{
  "n_layer": 16,
  "d_model": 128,
  "n_head": 8,
  "n_kv_head": 1,
  "head_dim": 32,
  "d_mlp": 512,
  "vocab_size": 1024,
  "activation": "gelu",
  "norm": "rmsnorm",
  "norm_place": "pre",
  "norm_eps": 1e-05,
  "positions": "learned+rope",
  "rope_base": 10000.0,
  "rope_fraction": 0.5,
  "qk_norm": false,
  "attn_scale": 0.177,
  "bias": "none",
  "tie_embeddings": true,
  "parallel_block": true,
  "extras": ["capped logits"],
  "init": "trunc",
  "init_std_qkv": 0.0173,
  "init_std_o": 0.00307,
  "init_std_up": 0.0173,
  "init_std_down": 0.00307,
  "optimizer": "laprop",
  "lr": 0.00258,
  "lr_mult_o": 1.41,
  "lr_mult_up": 1.24,
  "beta1": 0.9,
  "beta2": 0.98,
  "lr_head": 0.0116,
  "grad_clip": 1.0,
  "warmup_steps": 384,
  "schedule": "wsd",
  "decay_fraction": 1.0,
  "decay_shape": "cos",
  "final_lr_fraction": 0.1,
  "batch_tokens": 16384,
  "seq_len": 512,
  "doc_mask": true,
  "train_tokens": 96840000,
  "steps": 5911,
  "dataset": "wikipedia_en"
}
Each number is 50 + 12 x the weight over the matrix's rms, rounded and kept within 0 to 99. Layers, rows and columns count from 0.

# layer 2 MLP up, 512x128, rms 0.162, rows 347-401, columns 0-63
49 36 34 22 46 56 57 40 60 68 15 56 53 57 57 44 45 40 45 37 50 54 33 49 33 37 49 43 50 60 41 40 39 50 56 55 56 79 50 50 52 56 46 36 37 51 66 42 49 54 48 49 63 48 49 54 40 45 86 43 36 44 36 56
43 40 44 22 29 32 58 28 37 40 57 13 45 38 50 29 44 42 39 49 55 63 76 22 35 64 43 51 76 72 52 36 40 43 49 62 45 78 28 48 53 46 42 31 44 46 44 55 67 44 60 53 43 64 45 44 57 62 40 76 28 50 71 55
46 52 40 54 48 47 58 71 59 46 50 44 47 61 59 47 47 26 54 57 72 46 36 25 39 38 69 49 33 70 43 45 58 43 51 55 46 61 44 61 50 49 39 53 39 53 44 46 53 64 53 60 44 57 39 41 51 63 44 57 41 49 46 59
58 46 55 48 62 50 70 18 57 59 47 47 56 47 63 23 39 34 43 55 68 56 49 59 39 56 56 52 41 59 62 40 42 34 41 33 52 61 40 38 49 36 54 68 37 75 43 49 53 58 33 22 75 71 39 45 44 42 51 60 56 39 52 42
54 18 48 56 59 66 60 49 48 44 48 48 59 27 69 34 68 55 55 51 47 50 64 40 32 41 80 54 57 42 36 36 57 65 68 41 62 36 55 57 51 60 50 38 35 61 56 56 38 79 40 50 37 38 43 49 42 55 49 50 50 42 41 39
56 42 51 40 56 48 69 42 38 72 42 48 58 52 51 46 64 40 49 39 45 61 38 18 39 49 62 60 38 57 73 36 51 59 47 45 51 57 38 51 64 60 59 54 38 40 55 20 45 53 42 49 43 53 38 44 33 50 47 40 58 37 50 53
56 45 55 33 41 24 56 24 62 42 53 35 38 43 58 12 47 39 38 18 63 52 62 45 58 55 58 64 58 29 55 43 39 44 57 29 39 29 47 46 67 61 48 53 41 60 55 39 63 33 52 39 50 42 34 48 70 59 42 56 38 43 68 48
30 47 36 37 45 58 53 58 48 57 37 26 61 53 62 29 87 35 43 31 52 55 35 44 36 40 74 39 29 57 63 47 60 58 59 43 55 49 55 41 62 50 65 51 42 61 56 25 46 60 36 54 53 30 38 17 30 42 65 44 62 27 83 47
60 22 43 54 41 70 65 62 33 56 55 63 53 35 50 60 57 45 43 46 48 64 56 44 37 46 56 43 26 50 47 45 57 67 68 52 66 40 40 40 57 44 54 57 42 40 46 63 55 61 35 59 64 58 31 44 26 39 71 44 59 43 60 48
37 51 35 36 30 51 55 51 51 71 49 46 74 53 48 59 40 63 46 39 43 60 40 62 27 66 73 33 50 44 60 41 38 47 57 35 41 65 39 59 51 59 38 48 39 69 60 51 45 45 43 43 40 27 53 45 32 44 60 77 59 44 48 72
68 56 48 50 48 41 69 39 54 60 28 49 62 51 64 73 60 59 31 55 59 67 49 55 55 35 54 28 30 50 46 22 50 47 31 37 57 42 43 40 51 45 42 65 45 78 54 47 65 55 55 30 56 51 41 52 48 53 48 59 44 45 54 34
58 35 36 44 36 37 47 52 47 59 42 14 65 46 59 54 74 65 34 50 52 60 59 37 33 34 69 62 56 50 50 34 59 35 40 33 36 48 57 59 50 39 47 63 44 71 75 44 51 56 41 33 47 43 35 41 16 62 52 56 42 56 46 60
60 60 41 42 38 36 53 46 50 48 45 38 38 34 29 68 47 46 58 38 52 44 33 30 39 66 67 41 39 26 46 46 65 67 37 48 57 48 48 64 62 69 61 62 48 48 61 56 50 65 37 54 63 48 45 32 53 43 56 56 54 61 46 54
46 59 53 42 53 15 51 75 56 60 53 57 61 50 46 40 60 55 37 43 51 40 49 51 40 54 30 51 30 62 71 38 53 43 45 47 42 67 47 51 51 62 34 64 52 45 64 32 49 51 47 36 47 43 46 50 33 67 64 43 59 63 45 64
59 55 58 20 55 45 61 41 41 49 62 70 42 43 52 43 59 57 37 38 70 40 61 55 61 45 59 49 35 42 41 25 62 48 56 56 62 55 47 43 62 39 34 46 47 41 46 42 51 51 47 54 42 56 43 52 65 70 47 58 40 53 31 41
42 57 49 55 43 27 72 66 43 34 42 57 49 60 39 59 73 70 49 54 45 41 49 58 49 62 55 71 50 59 77 51 54 44 35 78 41 44 33 51 62 43 39 39 43 61 49 38 64 42 61 60 46 54 51 34 50 30 51 51 41 57 52 50
57 28 38 26 54 47 66 10 55 52 46 52 51 42 54 71 54 47 27 50 37 48 53 32 56 56 56 44 39 29 50 46 47 51 49 48 59 40 49 39 53 70 54 47 37 56 67 57 57 28 48 52 54 52 48 39 54 41 68 64 44 55 55 53
28 27 60 25 42 60 51 44 48 33 42 42 35 55 71 13 71 58 41 48 33 48 49 36 44 42 65 42 54 56 56 29 32 21 67 68 43 53 37 41 68 48 64 39 44 66 48 46 68 46 57 68 33 38 55 29 57 49 59 65 43 47 69 31
49 62 52 40 49 46 71 36 67 44 49 50 70 39 66 43 69 41 26 51 49 55 38 62 56 31 74 52 41 53 74 43 41 42 58 45 68 43 55 38 60 47 51 64 34 59 55 67 63 45 59 50 52 45 42 39 39 67 57 57 35 57 47 56
54 57 40 43 48 51 61 80 45 43 54 52 65 63 63 31 56 61 54 38 52 64 57 63 33 46 66 47 12 22 45 54 64 60 63 59 39 42 44 36 90 55 48 51 52 56 65 50 51 62 58 45 57 35 49 36 50 42 62 43 58 52 41 55
58 27 38 38 52 45 57 49 50 54 42 48 59 32 55 44 56 37 40 44 45 70 57 38 40 39 64 53 51 47 59 41 59 53 40 41 48 47 44 38 47 70 45 39 44 77 72 54 68 48 41 38 51 46 50 41 46 58 32 64 52 43 62 58
73 56 45 53 37 55 63 47 72 57 48 47 64 54 55 57 56 58 57 57 46 58 34 56 41 37 72 48 28 47 36 31 47 49 56 48 59 51 46 49 52 45 43 51 44 60 50 61 63 52 44 37 55 43 37 49 51 52 67 52 52 50 47 43
50 50 18 28 46 57 58 43 69 40 40 45 46 33 37 51 38 39 12 58 60 68 66 53 44 60 48 52 62 54 40 44 71 47 57 46 55 44 45 42 44 67 67 58 43 42 60 56 69 59 41 48 59 38 38 50 42 59 68 73 38 46 55 59
43 37 50 56 37 34 63 46 61 59 47 53 53 43 48 56 59 62 53 54 54 45 55 56 41 67 41 54 51 59 43 31 73 57 52 57 48 52 22 50 38 63 49 52 51 33 58 51 54 58 36 49 56 46 29 38 45 66 52 39 42 51 47 45
54 55 47 50 24 36 43 62 44 48 27 39 40 36 71 52 49 57 51 42 53 53 78 59 33 47 52 60 53 56 50 47 66 51 48 45 56 53 13 43 40 57 35 36 35 47 58 52 72 66 46 54 46 44 38 46 29 50 59 54 23 48 53 27
51 51 62 40 52 44 63 44 54 60 35 49 51 47 64 39 59 25 39 42 58 50 56 57 47 47 46 43 52 63 53 40 45 74 55 60 54 67 45 43 47 85 64 80 32 45 44 24 51 51 47 38 71 65 36 50 28 45 61 63 34 58 46 47
55 50 49 53 41 49 52 51 52 53 51 50 51 50 46 46 52 51 52 50 52 49 51 51 54 49 51 51 50 52 53 49 50 49 53 49 49 46 51 54 48 52 47 51 47 49 50 48 52 54 51 47 48 49 52 51 50 51 48 50 52 51 54 51
67 55 47 58 64 77 53 54 75 60 20 35 49 37 52 39 49 56 51 54 62 65 51 59 48 63 59 59 44 58 34 42 61 38 49 42 52 61 46 40 44 65 56 69 36 56 58 46 61 50 43 52 57 46 38 52 45 52 61 47 34 55 67 55
31 57 38 57 44 62 61 55 63 64 52 23 61 50 81 47 48 57 70 49 55 51 32 59 61 49 46 47 22 26 36 48 57 46 50 57 56 95 48 50 55 77 53 49 41 45 65 57 80 40 48 62 58 46 41 12 68 49 71 49 52 67 46 50
67 61 40 34 43 55 50 60 51 41 55 30 55 41 63 45 40 41 40 42 39 72 75 54 60 63 43 40 35 33 38 54 58 44 51 26 54 48 49 62 70 42 58 49 55 50 56 64 83 44 54 54 53 55 43 29 61 51 44 81 49 80 24 45
56 52 31 64 41 34 70 39 61 44 27 28 57 25 53 56 50 59 59 30 52 64 49 71 41 44 61 31 58 50 55 48 68 60 26 66 46 49 25 45 53 51 30 47 35 63 43 52 84 67 59 47 72 60 44 56 61 44 51 47 38 53 54 42
63 44 46 59 50 55 51 60 52 44 39 55 60 45 72 36 37 46 46 44 31 47 42 43 42 35 62 58 26 41 51 39 55 52 49 33 51 41 47 33 45 55 49 60 38 42 78 30 63 52 35 45 43 45 33 53 32 49 47 56 53 49 40 42
66 30 58 51 69 50 61 59 33 64 36 52 68 28 70 44 40 41 40 42 68 47 61 48 50 32 46 30 53 52 39 44 43 66 28 57 69 63 44 41 45 63 54 56 34 57 64 48 54 67 59 35 48 66 53 47 47 42 53 68 52 63 57 42
39 49 39 64 73 49 61 54 27 36 50 48 48 41 58 52 40 63 49 23 35 57 49 44 43 47 65 50 45 52 55 40 62 76 36 68 37 59 27 48 57 64 39 29 39 65 57 56 64 37 72 55 33 55 64 53 68 49 46 46 51 55 55 61
39 54 47 39 36 57 62 47 71 63 38 57 64 64 66 40 51 46 48 27 41 50 64 36 40 48 21 49 49 36 83 42 29 62 49 40 55 35 44 59 67 64 36 50 36 59 59 37 45 40 53 42 57 63 56 54 37 40 74 38 61 59 32 53
47 46 36 48 27 54 69 41 47 53 49 46 57 49 58 41 53 76 38 54 40 51 38 44 47 25 64 43 32 50 45 32 49 49 52 67 26 52 46 33 50 72 64 45 45 60 68 44 53 48 31 32 51 30 51 37 34 68 48 47 53 38 55 41
40 52 14 63 51 37 51 41 56 43 53 46 48 43 41 82 42 58 34 40 46 60 57 52 46 54 54 38 59 37 57 46 66 37 14 47 31 43 38 58 67 51 33 42 46 63 66 63 59 62 61 48 62 47 38 23 66 70 40 57 57 66 51 44
46 67 32 30 32 56 63 51 59 69 58 45 39 34 50 60 44 61 46 42 61 53 39 32 41 60 60 27 25 22 44 45 60 56 34 66 34 62 37 53 55 44 64 61 44 35 66 37 59 53 44 57 73 39 46 66 48 44 55 53 54 70 46 42
51 53 58 50 59 43 57 57 25 51 60 57 60 44 60 48 59 29 56 41 48 44 34 51 47 31 49 47 68 39 48 25 59 38 56 39 67 60 39 55 46 54 64 48 44 35 43 62 54 52 48 35 51 40 37 46 39 75 38 67 70 68 59 49
65 63 43 60 32 49 57 72 83 51 58 47 65 37 54 40 33 57 33 34 65 24 39 45 41 46 60 59 41 37 64 42 58 48 51 48 38 40 46 32 47 56 66 69 45 61 73 44 50 43 30 30 54 50 56 59 53 35 61 60 52 61 42 44
46 55 60 19 57 49 90 42 38 52 48 41 42 41 71 42 51 37 33 57 63 49 41 58 59 33 75 76 39 51 75 35 35 41 51 48 72 62 42 38 47 53 48 69 32 57 45 65 58 46 56 38 68 54 46 46 48 54 51 63 26 59 45 45
46 48 54 44 65 41 49 57 37 53 25 41 45 46 60 42 40 51 60 52 44 63 63 36 50 52 49 46 33 55 26 38 37 38 53 42 71 72 50 43 46 77 40 48 38 74 66 65 72 65 54 47 39 57 36 45 33 50 65 49 60 72 59 46
70 36 44 41 72 50 61 64 39 44 32 50 63 40 82 56 59 54 50 50 42 55 32 47 40 41 41 55 48 43 47 30 66 60 52 55 50 37 48 59 44 69 50 55 44 54 56 50 47 55 42 29 59 46 59 40 50 53 50 44 53 64 59 45
51 65 66 35 42 36 69 31 55 41 52 38 43 56 54 34 54 69 30 67 66 37 57 50 56 62 80 67 27 48 40 46 30 48 51 62 57 60 40 47 72 63 58 66 32 53 57 60 86 54 40 49 69 46 31 60 53 66 51 72 39 54 44 36
57 30 45 61 47 49 64 51 68 66 06 48 50 70 83 41 30 58 47 50 54 46 56 62 54 44 58 47 40 57 30 35 41 28 51 50 62 57 60 53 47 58 17 42 32 81 54 74 94 51 58 34 32 67 52 37 40 65 73 74 24 51 35 37
64 58 55 61 59 29 58 54 49 57 41 51 55 52 50 37 53 46 49 35 35 75 42 44 36 37 49 60 38 59 41 32 76 42 16 61 53 55 34 64 60 45 63 48 46 55 54 50 79 64 40 46 49 71 38 33 42 65 47 50 50 56 67 59
64 53 49 40 28 46 59 49 34 47 55 48 41 41 64 65 50 38 46 43 66 73 34 28 33 52 48 43 33 55 54 40 59 61 61 31 63 57 45 59 58 72 24 80 41 57 80 38 55 46 40 42 55 45 34 45 47 56 53 53 62 39 41 61
51 57 44 30 56 46 70 41 38 46 44 43 46 38 60 39 70 50 39 45 60 61 67 64 44 42 68 44 25 40 48 39 65 67 66 71 56 41 48 51 61 53 43 54 47 36 60 52 48 56 45 43 56 43 41 66 56 64 61 48 42 56 42 38
57 50 36 29 66 57 72 58 39 48 30 39 36 61 61 48 35 45 42 60 32 63 66 64 44 54 36 38 50 41 20 40 33 36 50 50 53 57 29 45 48 34 59 36 48 41 58 69 60 58 49 52 56 41 33 60 48 83 43 61 53 53 50 56
64 31 42 42 35 43 40 60 33 47 48 59 52 53 51 60 57 66 38 59 41 42 60 32 28 44 71 43 59 48 30 40 65 55 46 39 50 42 49 59 55 70 33 70 45 77 69 55 57 77 33 45 42 40 35 32 35 54 70 56 55 66 51 32
54 51 55 42 25 59 58 49 67 72 49 26 78 62 60 59 46 68 58 56 73 43 47 37 34 44 52 56 35 39 32 30 50 62 47 61 30 37 27 42 47 49 55 36 47 49 51 58 57 51 36 29 23 17 45 53 36 64 45 54 57 37 53 47
50 39 35 47 54 55 69 50 50 58 34 50 41 47 33 57 55 65 31 46 61 71 78 59 52 66 52 45 28 43 61 46 50 57 31 42 55 63 39 48 49 46 55 58 29 55 58 21 41 49 49 61 54 43 50 49 49 42 59 66 44 39 67 54
63 76 54 57 54 29 58 48 62 53 46 34 64 47 70 42 47 74 38 29 75 50 53 57 49 43 66 65 26 40 49 34 50 41 43 28 54 55 41 39 61 39 58 59 40 64 55 58 62 46 50 38 46 52 50 56 51 47 56 67 55 55 36 57
57 49 49 39 49 43 66 52 63 48 45 34 56 50 82 46 56 39 49 42 62 47 44 33 53 48 32 42 41 48 49 25 51 48 32 52 56 54 45 60 35 34 46 49 40 41 54 31 64 45 64 56 45 57 49 51 49 62 48 63 46 56 58 49
66 29 29 51 50 48 52 58 45 47 45 53 53 45 50 47 46 69 25 37 45 48 73 49 58 57 73 50 51 54 42 45 63 19 36 36 47 38 36 69 52 47 41 48 44 46 72 53 47 46 60 53 58 50 64 50 42 41 61 63 39 69 33 64
# layer 2 MLP down (transposed), 512x128, rms 0.118, rows 347-400, columns 0-63
59 39 44 41 41 44 44 39 53 22 50 53 36 60 45 40 56 34 33 55 58 57 26 54 16 62 42 61 55 47 57 60 49 52 49 61 75 57 75 37 36 42 27 44 45 54 53 44 37 56 47 39 62 46 55 56 27 59 55 14 35 19 44 36
61 70 43 19 57 55 39 46 63 73 69 17 59 45 70 21 42 52 39 59 67 75 49 46 43 42 44 28 32 68 71 26 45 33 46 55 51 70 26 51 67 62 72 56 42 43 32 43 56 55 41 59 37 52 80 71 51 56 88 63 58 43 60 55
43 61 46 68 49 47 37 38 42 74 51 51 48 64 32 46 57 54 66 33 47 47 41 66 61 38 50 45 37 49 54 41 45 56 45 43 53 38 62 49 65 41 47 61 70 52 55 49 51 79 26 54 61 35 41 60 81 50 72 29 49 50 48 52
63 32 64 43 51 45 51 83 41 75 31 60 68 52 40 27 50 45 54 56 42 52 41 42 34 45 20 61 49 56 53 67 44 42 59 53 65 49 61 52 44 51 60 39 41 48 57 42 23 54 44 70 37 66 36 41 37 67 47 52 46 45 54 66
81 37 49 49 43 36 53 46 57 39 47 80 47 38 40 55 31 51 62 59 35 67 32 59 53 43 52 43 62 41 44 42 38 31 32 43 47 53 42 56 60 47 65 46 39 55 42 35 44 35 38 40 51 47 42 60 50 43 61 36 60 61 65 30
46 52 45 45 47 65 94 43 42 67 58 39 65 57 54 51 64 27 36 39 52 58 16 33 36 62 66 52 32 69 53 07 67 43 41 74 60 56 34 61 49 58 59 66 35 50 28 55 48 70 50 61 79 68 60 51 50 67 68 21 54 37 58 48
61 73 54 57 33 45 51 64 41 70 28 31 33 70 84 55 44 53 46 35 59 55 38 23 44 49 42 43 47 39 42 62 45 77 04 52 53 41 64 53 29 52 39 65 38 40 41 44 58 46 49 38 50 51 48 29 61 60 49 59 45 55 58 54
44 41 51 49 32 51 32 51 57 44 59 29 57 54 39 58 61 45 43 55 69 21 56 41 51 35 50 23 50 71 22 14 57 59 62 63 60 66 10 54 58 72 43 51 40 28 47 34 42 59 63 49 50 41 39 46 46 37 56 42 53 47 35 59
48 43 44 60 29 58 45 66 52 45 57 49 48 71 56 69 35 51 43 69 52 32 45 54 57 42 48 26 51 53 56 54 51 59 42 57 30 45 41 53 35 58 63 56 59 50 35 38 69 47 51 67 56 71 53 82 48 50 33 64 47 47 58 55
43 39 77 64 36 33 41 60 55 43 55 62 51 60 39 32 54 41 45 63 50 62 42 32 25 50 62 61 37 69 31 75 43 53 57 56 66 58 35 37 36 69 67 51 33 50 57 41 75 55 59 48 48 37 60 76 32 49 48 58 49 63 55 55
44 38 47 49 55 56 47 49 49 70 36 46 42 62 45 58 47 39 58 47 59 68 50 46 99 48 37 62 50 43 43 20 62 48 55 59 44 39 56 49 54 48 40 52 75 60 52 51 44 52 56 49 45 44 51 58 73 55 46 48 44 54 45 56
31 63 46 45 68 57 50 37 46 62 41 54 38 53 34 23 51 45 68 56 36 53 36 49 50 30 47 54 34 74 47 80 37 61 57 34 43 63 72 66 53 49 60 49 62 32 50 40 29 39 47 63 31 47 43 18 26 46 38 60 27 43 65 73
52 50 77 45 58 42 51 49 71 38 53 64 49 65 40 61 45 61 28 70 42 54 49 65 44 61 47 38 55 53 47 31 54 35 56 55 54 68 46 52 57 41 26 54 60 43 52 36 60 51 50 47 31 52 63 70 54 44 43 25 45 56 62 63
29 56 45 51 37 59 43 30 66 49 33 65 54 45 42 71 54 48 41 53 40 79 71 43 46 57 53 51 59 38 46 44 59 55 64 68 40 43 63 55 55 41 42 57 62 42 29 56 53 58 36 57 66 46 56 47 54 47 36 60 55 45 56 61
47 51 36 63 41 70 33 55 46 54 41 56 39 47 40 59 52 58 84 61 56 57 38 57 89 36 52 50 49 38 49 55 46 52 71 53 58 35 69 50 51 43 44 40 58 48 45 51 29 66 34 49 57 32 56 43 60 50 53 47 49 46 50 47
50 40 41 70 47 40 40 26 40 50 48 79 43 62 37 59 47 57 37 52 47 64 49 44 60 54 28 51 45 44 90 56 54 52 35 66 71 57 47 39 55 53 31 59 56 44 34 54 44 47 49 50 35 61 72 65 53 30 60 38 49 39 57 62
58 69 59 59 44 44 38 43 45 56 56 50 43 55 55 55 24 29 46 56 66 52 35 48 55 60 66 63 46 44 51 67 63 52 25 62 57 44 43 38 55 63 38 59 84 33 53 50 65 19 46 40 49 47 55 33 65 29 55 31 53 49 47 29
50 65 35 33 57 65 49 38 67 49 53 35 63 52 62 43 45 47 63 48 71 79 54 59 46 57 46 29 41 71 46 27 65 45 59 50 54 33 47 38 56 55 45 46 36 20 43 47 44 54 61 76 49 62 45 79 54 62 75 60 64 38 23 65
50 50 51 36 62 37 56 48 51 57 59 38 52 44 29 45 54 44 63 48 28 60 49 63 66 45 49 65 47 55 49 42 32 40 59 51 65 44 46 59 47 32 32 55 40 71 68 46 55 62 50 58 41 40 59 63 55 51 67 48 38 66 47 57
43 50 45 60 36 63 49 60 48 41 55 53 38 41 53 62 64 48 64 35 50 63 48 40 57 40 38 55 47 53 55 70 42 65 58 58 38 29 68 64 59 42 64 46 71 47 65 46 54 41 43 63 42 36 64 39 53 58 56 55 36 43 40 58
54 64 49 70 49 52 50 66 51 41 41 47 56 61 47 45 46 48 58 40 56 42 31 62 62 48 33 72 33 56 30 48 44 55 47 50 37 31 77 58 57 59 35 53 58 43 32 38 65 30 56 44 58 34 35 58 51 43 44 51 50 53 37 35
55 37 40 43 59 56 63 60 57 74 28 53 39 44 41 69 67 47 45 47 67 58 14 50 57 53 37 33 52 50 59 23 61 50 59 53 27 47 57 65 54 41 47 43 42 32 36 73 43 56 57 54 66 36 46 38 63 55 52 61 44 41 61 54
56 56 36 43 65 72 71 29 52 46 41 39 37 58 51 58 66 46 44 34 71 47 51 48 80 50 60 46 43 38 52 28 53 47 25 47 41 38 24 48 62 60 46 36 53 28 41 40 48 47 84 46 69 51 46 54 60 32 59 47 42 60 41 54
49 65 60 58 67 69 52 62 36 78 62 46 47 43 48 42 41 60 39 42 46 32 47 45 52 54 37 43 57 52 45 53 44 62 48 43 44 48 65 41 42 45 64 48 79 58 52 42 61 49 31 44 53 58 36 60 62 68 33 38 54 43 43 56
33 40 64 36 52 69 43 54 46 56 57 41 47 39 59 41 41 38 66 46 48 51 56 71 46 61 56 80 50 61 33 75 59 51 43 27 58 38 58 55 86 57 58 50 46 62 33 55 54 52 48 48 36 41 35 41 42 46 50 47 40 72 44 32
61 44 66 54 56 43 53 56 55 25 45 49 56 45 42 65 78 64 56 35 58 31 42 61 51 66 44 57 65 46 41 36 42 55 61 59 57 43 83 50 59 53 29 67 37 59 45 58 42 51 52 33 66 39 55 39 20 57 19 55 56 56 31 65
50 49 51 49 51 50 50 49 49 50 49 49 51 51 51 51 50 49 51 52 49 51 51 50 49 49 49 50 50 49 49 52 51 50 50 50 51 50 49 49 51 51 50 50 53 52 50 51 51 49 49 50 51 50 52 51 51 50 51 50 49 51 50 50
53 43 40 46 60 59 69 57 52 40 49 41 57 45 50 58 58 62 48 68 42 66 51 46 37 39 57 62 48 38 36 55 22 54 41 38 62 86 40 65 33 63 38 50 47 37 38 40 55 33 45 70 50 68 65 34 31 26 36 37 40 57 54 42
65 46 66 50 75 52 46 45 25 37 56 64 37 30 53 44 53 48 47 56 44 49 60 51 33 64 38 44 72 49 73 42 58 42 42 56 26 34 52 37 33 34 37 42 56 62 54 61 57 40 56 60 46 46 51 56 29 55 33 31 12 57 45 46
43 47 38 68 49 29 34 31 36 54 55 60 47 51 45 62 42 47 48 55 50 50 50 53 51 55 44 40 65 47 43 82 50 47 48 65 46 46 62 17 55 45 54 44 76 52 45 55 46 50 67 58 42 43 67 70 49 71 51 28 42 31 66 42
60 18 70 30 64 44 47 43 79 76 41 56 35 49 63 55 20 73 42 52 16 71 65 53 58 61 45 56 51 58 59 61 46 64 38 35 70 61 49 42 57 49 43 60 48 62 52 43 40 31 28 51 52 41 48 20 66 55 65 36 40 31 37 65
53 67 75 57 59 44 45 45 44 62 48 46 46 47 48 33 42 29 56 49 51 54 54 44 66 30 68 42 53 49 43 29 40 72 39 49 39 47 48 40 50 55 74 66 56 62 71 52 50 45 55 45 56 41 56 77 65 56 47 77 60 62 54 52
67 43 71 30 38 45 31 67 45 66 38 44 39 55 47 52 40 45 42 63 55 63 70 29 46 59 45 37 48 38 30 52 28 39 52 53 40 43 41 55 48 49 57 38 23 48 50 44 50 56 51 35 45 47 55 46 60 71 43 62 56 56 50 44
36 43 45 27 70 35 56 21 44 57 56 70 36 41 55 34 81 59 56 45 63 58 75 48 46 43 43 48 40 34 55 38 38 33 75 33 68 42 59 53 71 68 23 55 42 16 44 51 30 43 64 61 22 57 53 66 61 37 58 47 50 35 50 38
36 72 44 42 38 68 48 23 59 49 50 70 71 54 41 73 75 32 42 59 35 54 79 49 62 48 58 54 62 47 42 48 66 69 61 53 31 59 53 48 61 65 27 33 51 48 22 27 58 39 56 59 38 42 60 43 64 42 52 25 61 43 37 42
45 46 29 54 49 56 45 59 36 65 56 53 26 44 50 40 55 78 60 61 44 61 40 59 57 54 42 56 40 48 37 52 43 67 69 32 47 25 37 51 52 45 41 53 50 50 51 51 51 55 45 24 46 68 40 53 46 50 36 67 55 45 38 64
51 39 68 57 42 61 39 57 53 47 51 53 58 49 52 40 51 52 70 56 33 37 57 55 64 67 37 47 56 71 34 49 40 59 55 46 52 50 41 37 41 40 50 44 37 53 40 53 34 35 61 36 30 41 60 65 46 29 48 42 33 41 44 56
26 52 51 69 50 52 59 46 52 33 66 45 33 50 44 52 55 45 55 68 29 44 46 55 65 52 53 43 57 46 59 34 59 48 69 55 42 37 66 41 41 34 60 21 59 40 48 58 73 43 50 54 48 78 40 51 48 38 35 50 37 66 39 39
53 59 41 59 41 44 39 85 43 65 40 42 62 61 69 49 55 52 66 61 62 26 58 54 38 63 68 58 59 49 35 55 55 47 33 52 54 20 36 54 38 42 45 46 46 18 59 67 41 46 58 53 65 55 36 36 44 43 53 41 41 47 29 55
49 61 63 47 51 44 48 49 46 68 44 52 54 75 63 33 39 41 64 48 51 38 63 56 49 73 54 45 59 50 59 45 39 72 44 56 67 62 63 43 51 61 54 52 44 65 63 70 30 55 54 66 39 48 40 48 57 66 56 43 45 50 56 25
66 64 60 44 76 45 45 54 40 58 50 47 56 55 49 49 47 40 75 61 42 49 44 57 86 50 49 77 47 49 51 47 38 33 50 60 76 38 51 46 23 32 20 75 69 57 66 59 18 43 62 62 53 49 54 68 56 43 49 45 43 60 42 60
56 44 68 71 63 42 45 44 34 45 72 58 48 44 50 60 52 63 50 36 51 71 52 48 36 51 38 55 64 33 59 33 56 49 62 62 29 46 47 58 48 23 22 65 28 53 51 63 41 65 33 57 44 39 42 61 55 49 46 34 51 68 69 57
43 44 61 56 64 46 56 53 31 57 54 49 52 33 65 34 53 37 52 43 64 56 37 60 66 48 71 55 48 36 28 17 62 53 47 26 45 47 58 49 47 51 64 48 40 95 72 55 41 49 39 48 59 57 35 40 35 69 77 28 69 57 49 48
69 60 62 51 56 62 55 55 42 68 32 45 40 39 63 44 67 67 46 58 55 47 66 55 58 71 51 58 50 22 40 47 28 61 41 44 66 38 50 30 24 34 48 47 26 89 58 44 36 34 55 47 36 44 36 34 69 49 66 57 29 67 42 42
45 29 55 45 51 52 53 45 73 47 32 50 51 41 70 42 51 66 62 56 40 53 70 67 64 41 40 46 51 83 47 92 42 42 75 36 52 60 62 61 44 56 55 41 53 60 47 64 63 31 55 46 49 36 48 38 53 49 61 49 49 34 45 61
55 66 39 57 18 57 58 37 60 38 63 46 67 69 45 55 55 59 36 39 29 13 64 53 71 55 54 47 47 45 69 49 63 51 48 75 43 55 56 80 56 42 58 53 67 38 47 69 62 82 55 58 45 58 36 55 54 45 36 31 46 54 54 60
42 57 66 56 39 21 39 28 66 56 45 58 52 51 43 55 65 19 59 42 51 42 37 52 50 64 71 54 58 70 60 34 45 47 46 45 52 61 73 50 36 42 36 73 54 61 70 47 28 56 48 57 45 52 45 48 63 43 68 50 57 52 35 44
54 53 53 55 35 66 32 57 57 48 25 62 61 37 47 52 56 68 56 47 66 32 38 56 49 39 51 54 50 44 48 54 39 47 66 53 54 47 67 42 62 34 33 58 88 49 23 40 24 46 50 47 54 47 34 49 49 50 47 38 40 46 57 41
64 58 59 60 38 41 49 45 63 71 21 51 49 25 50 48 64 72 45 65 45 48 66 43 30 45 64 46 52 40 46 57 62 54 41 44 62 61 56 56 85 53 68 51 29 76 42 70 54 33 55 60 32 48 54 43 42 43 59 22 62 24 41 32
45 58 55 72 38 42 59 76 49 51 51 80 43 57 45 59 66 48 44 41 42 41 50 66 48 65 61 69 72 51 41 81 48 50 36 80 48 48 60 54 51 32 48 52 51 45 60 41 33 44 54 64 67 67 71 61 39 18 37 39 56 50 60 49
65 63 54 47 71 38 71 53 44 66 51 45 64 56 41 72 39 41 60 61 46 39 27 62 47 63 33 29 75 55 61 37 34 52 55 26 32 60 71 60 48 28 55 41 51 56 63 72 42 61 66 33 43 30 41 65 70 76 41 59 53 41 59 50
44 47 46 88 57 38 67 17 66 42 65 53 67 63 40 57 65 50 39 66 65 71 42 55 69 57 51 39 40 68 62 29 61 38 43 64 38 43 38 62 44 50 53 49 59 47 61 31 41 45 66 50 50 71 76 79 69 30 57 36 59 54 71 57
47 39 24 64 33 59 52 60 42 57 29 55 66 58 32 43 65 56 46 47 60 48 50 44 55 52 77 52 54 45 33 50 39 44 43 71 48 49 51 42 66 42 59 47 21 51 63 69 38 58 46 35 61 65 39 40 61 68 55 29 21 66 59 73
51 40 55 60 48 49 36 41 46 57 36 39 42 58 52 53 42 38 53 42 49 44 39 40 93 49 57 63 60 51 29 38 51 46 42 59 48 44 57 61 40 38 61 39 82 54 49 60 45 45 67 60 51 42 63 56 61 47 45 49 51 51 48 49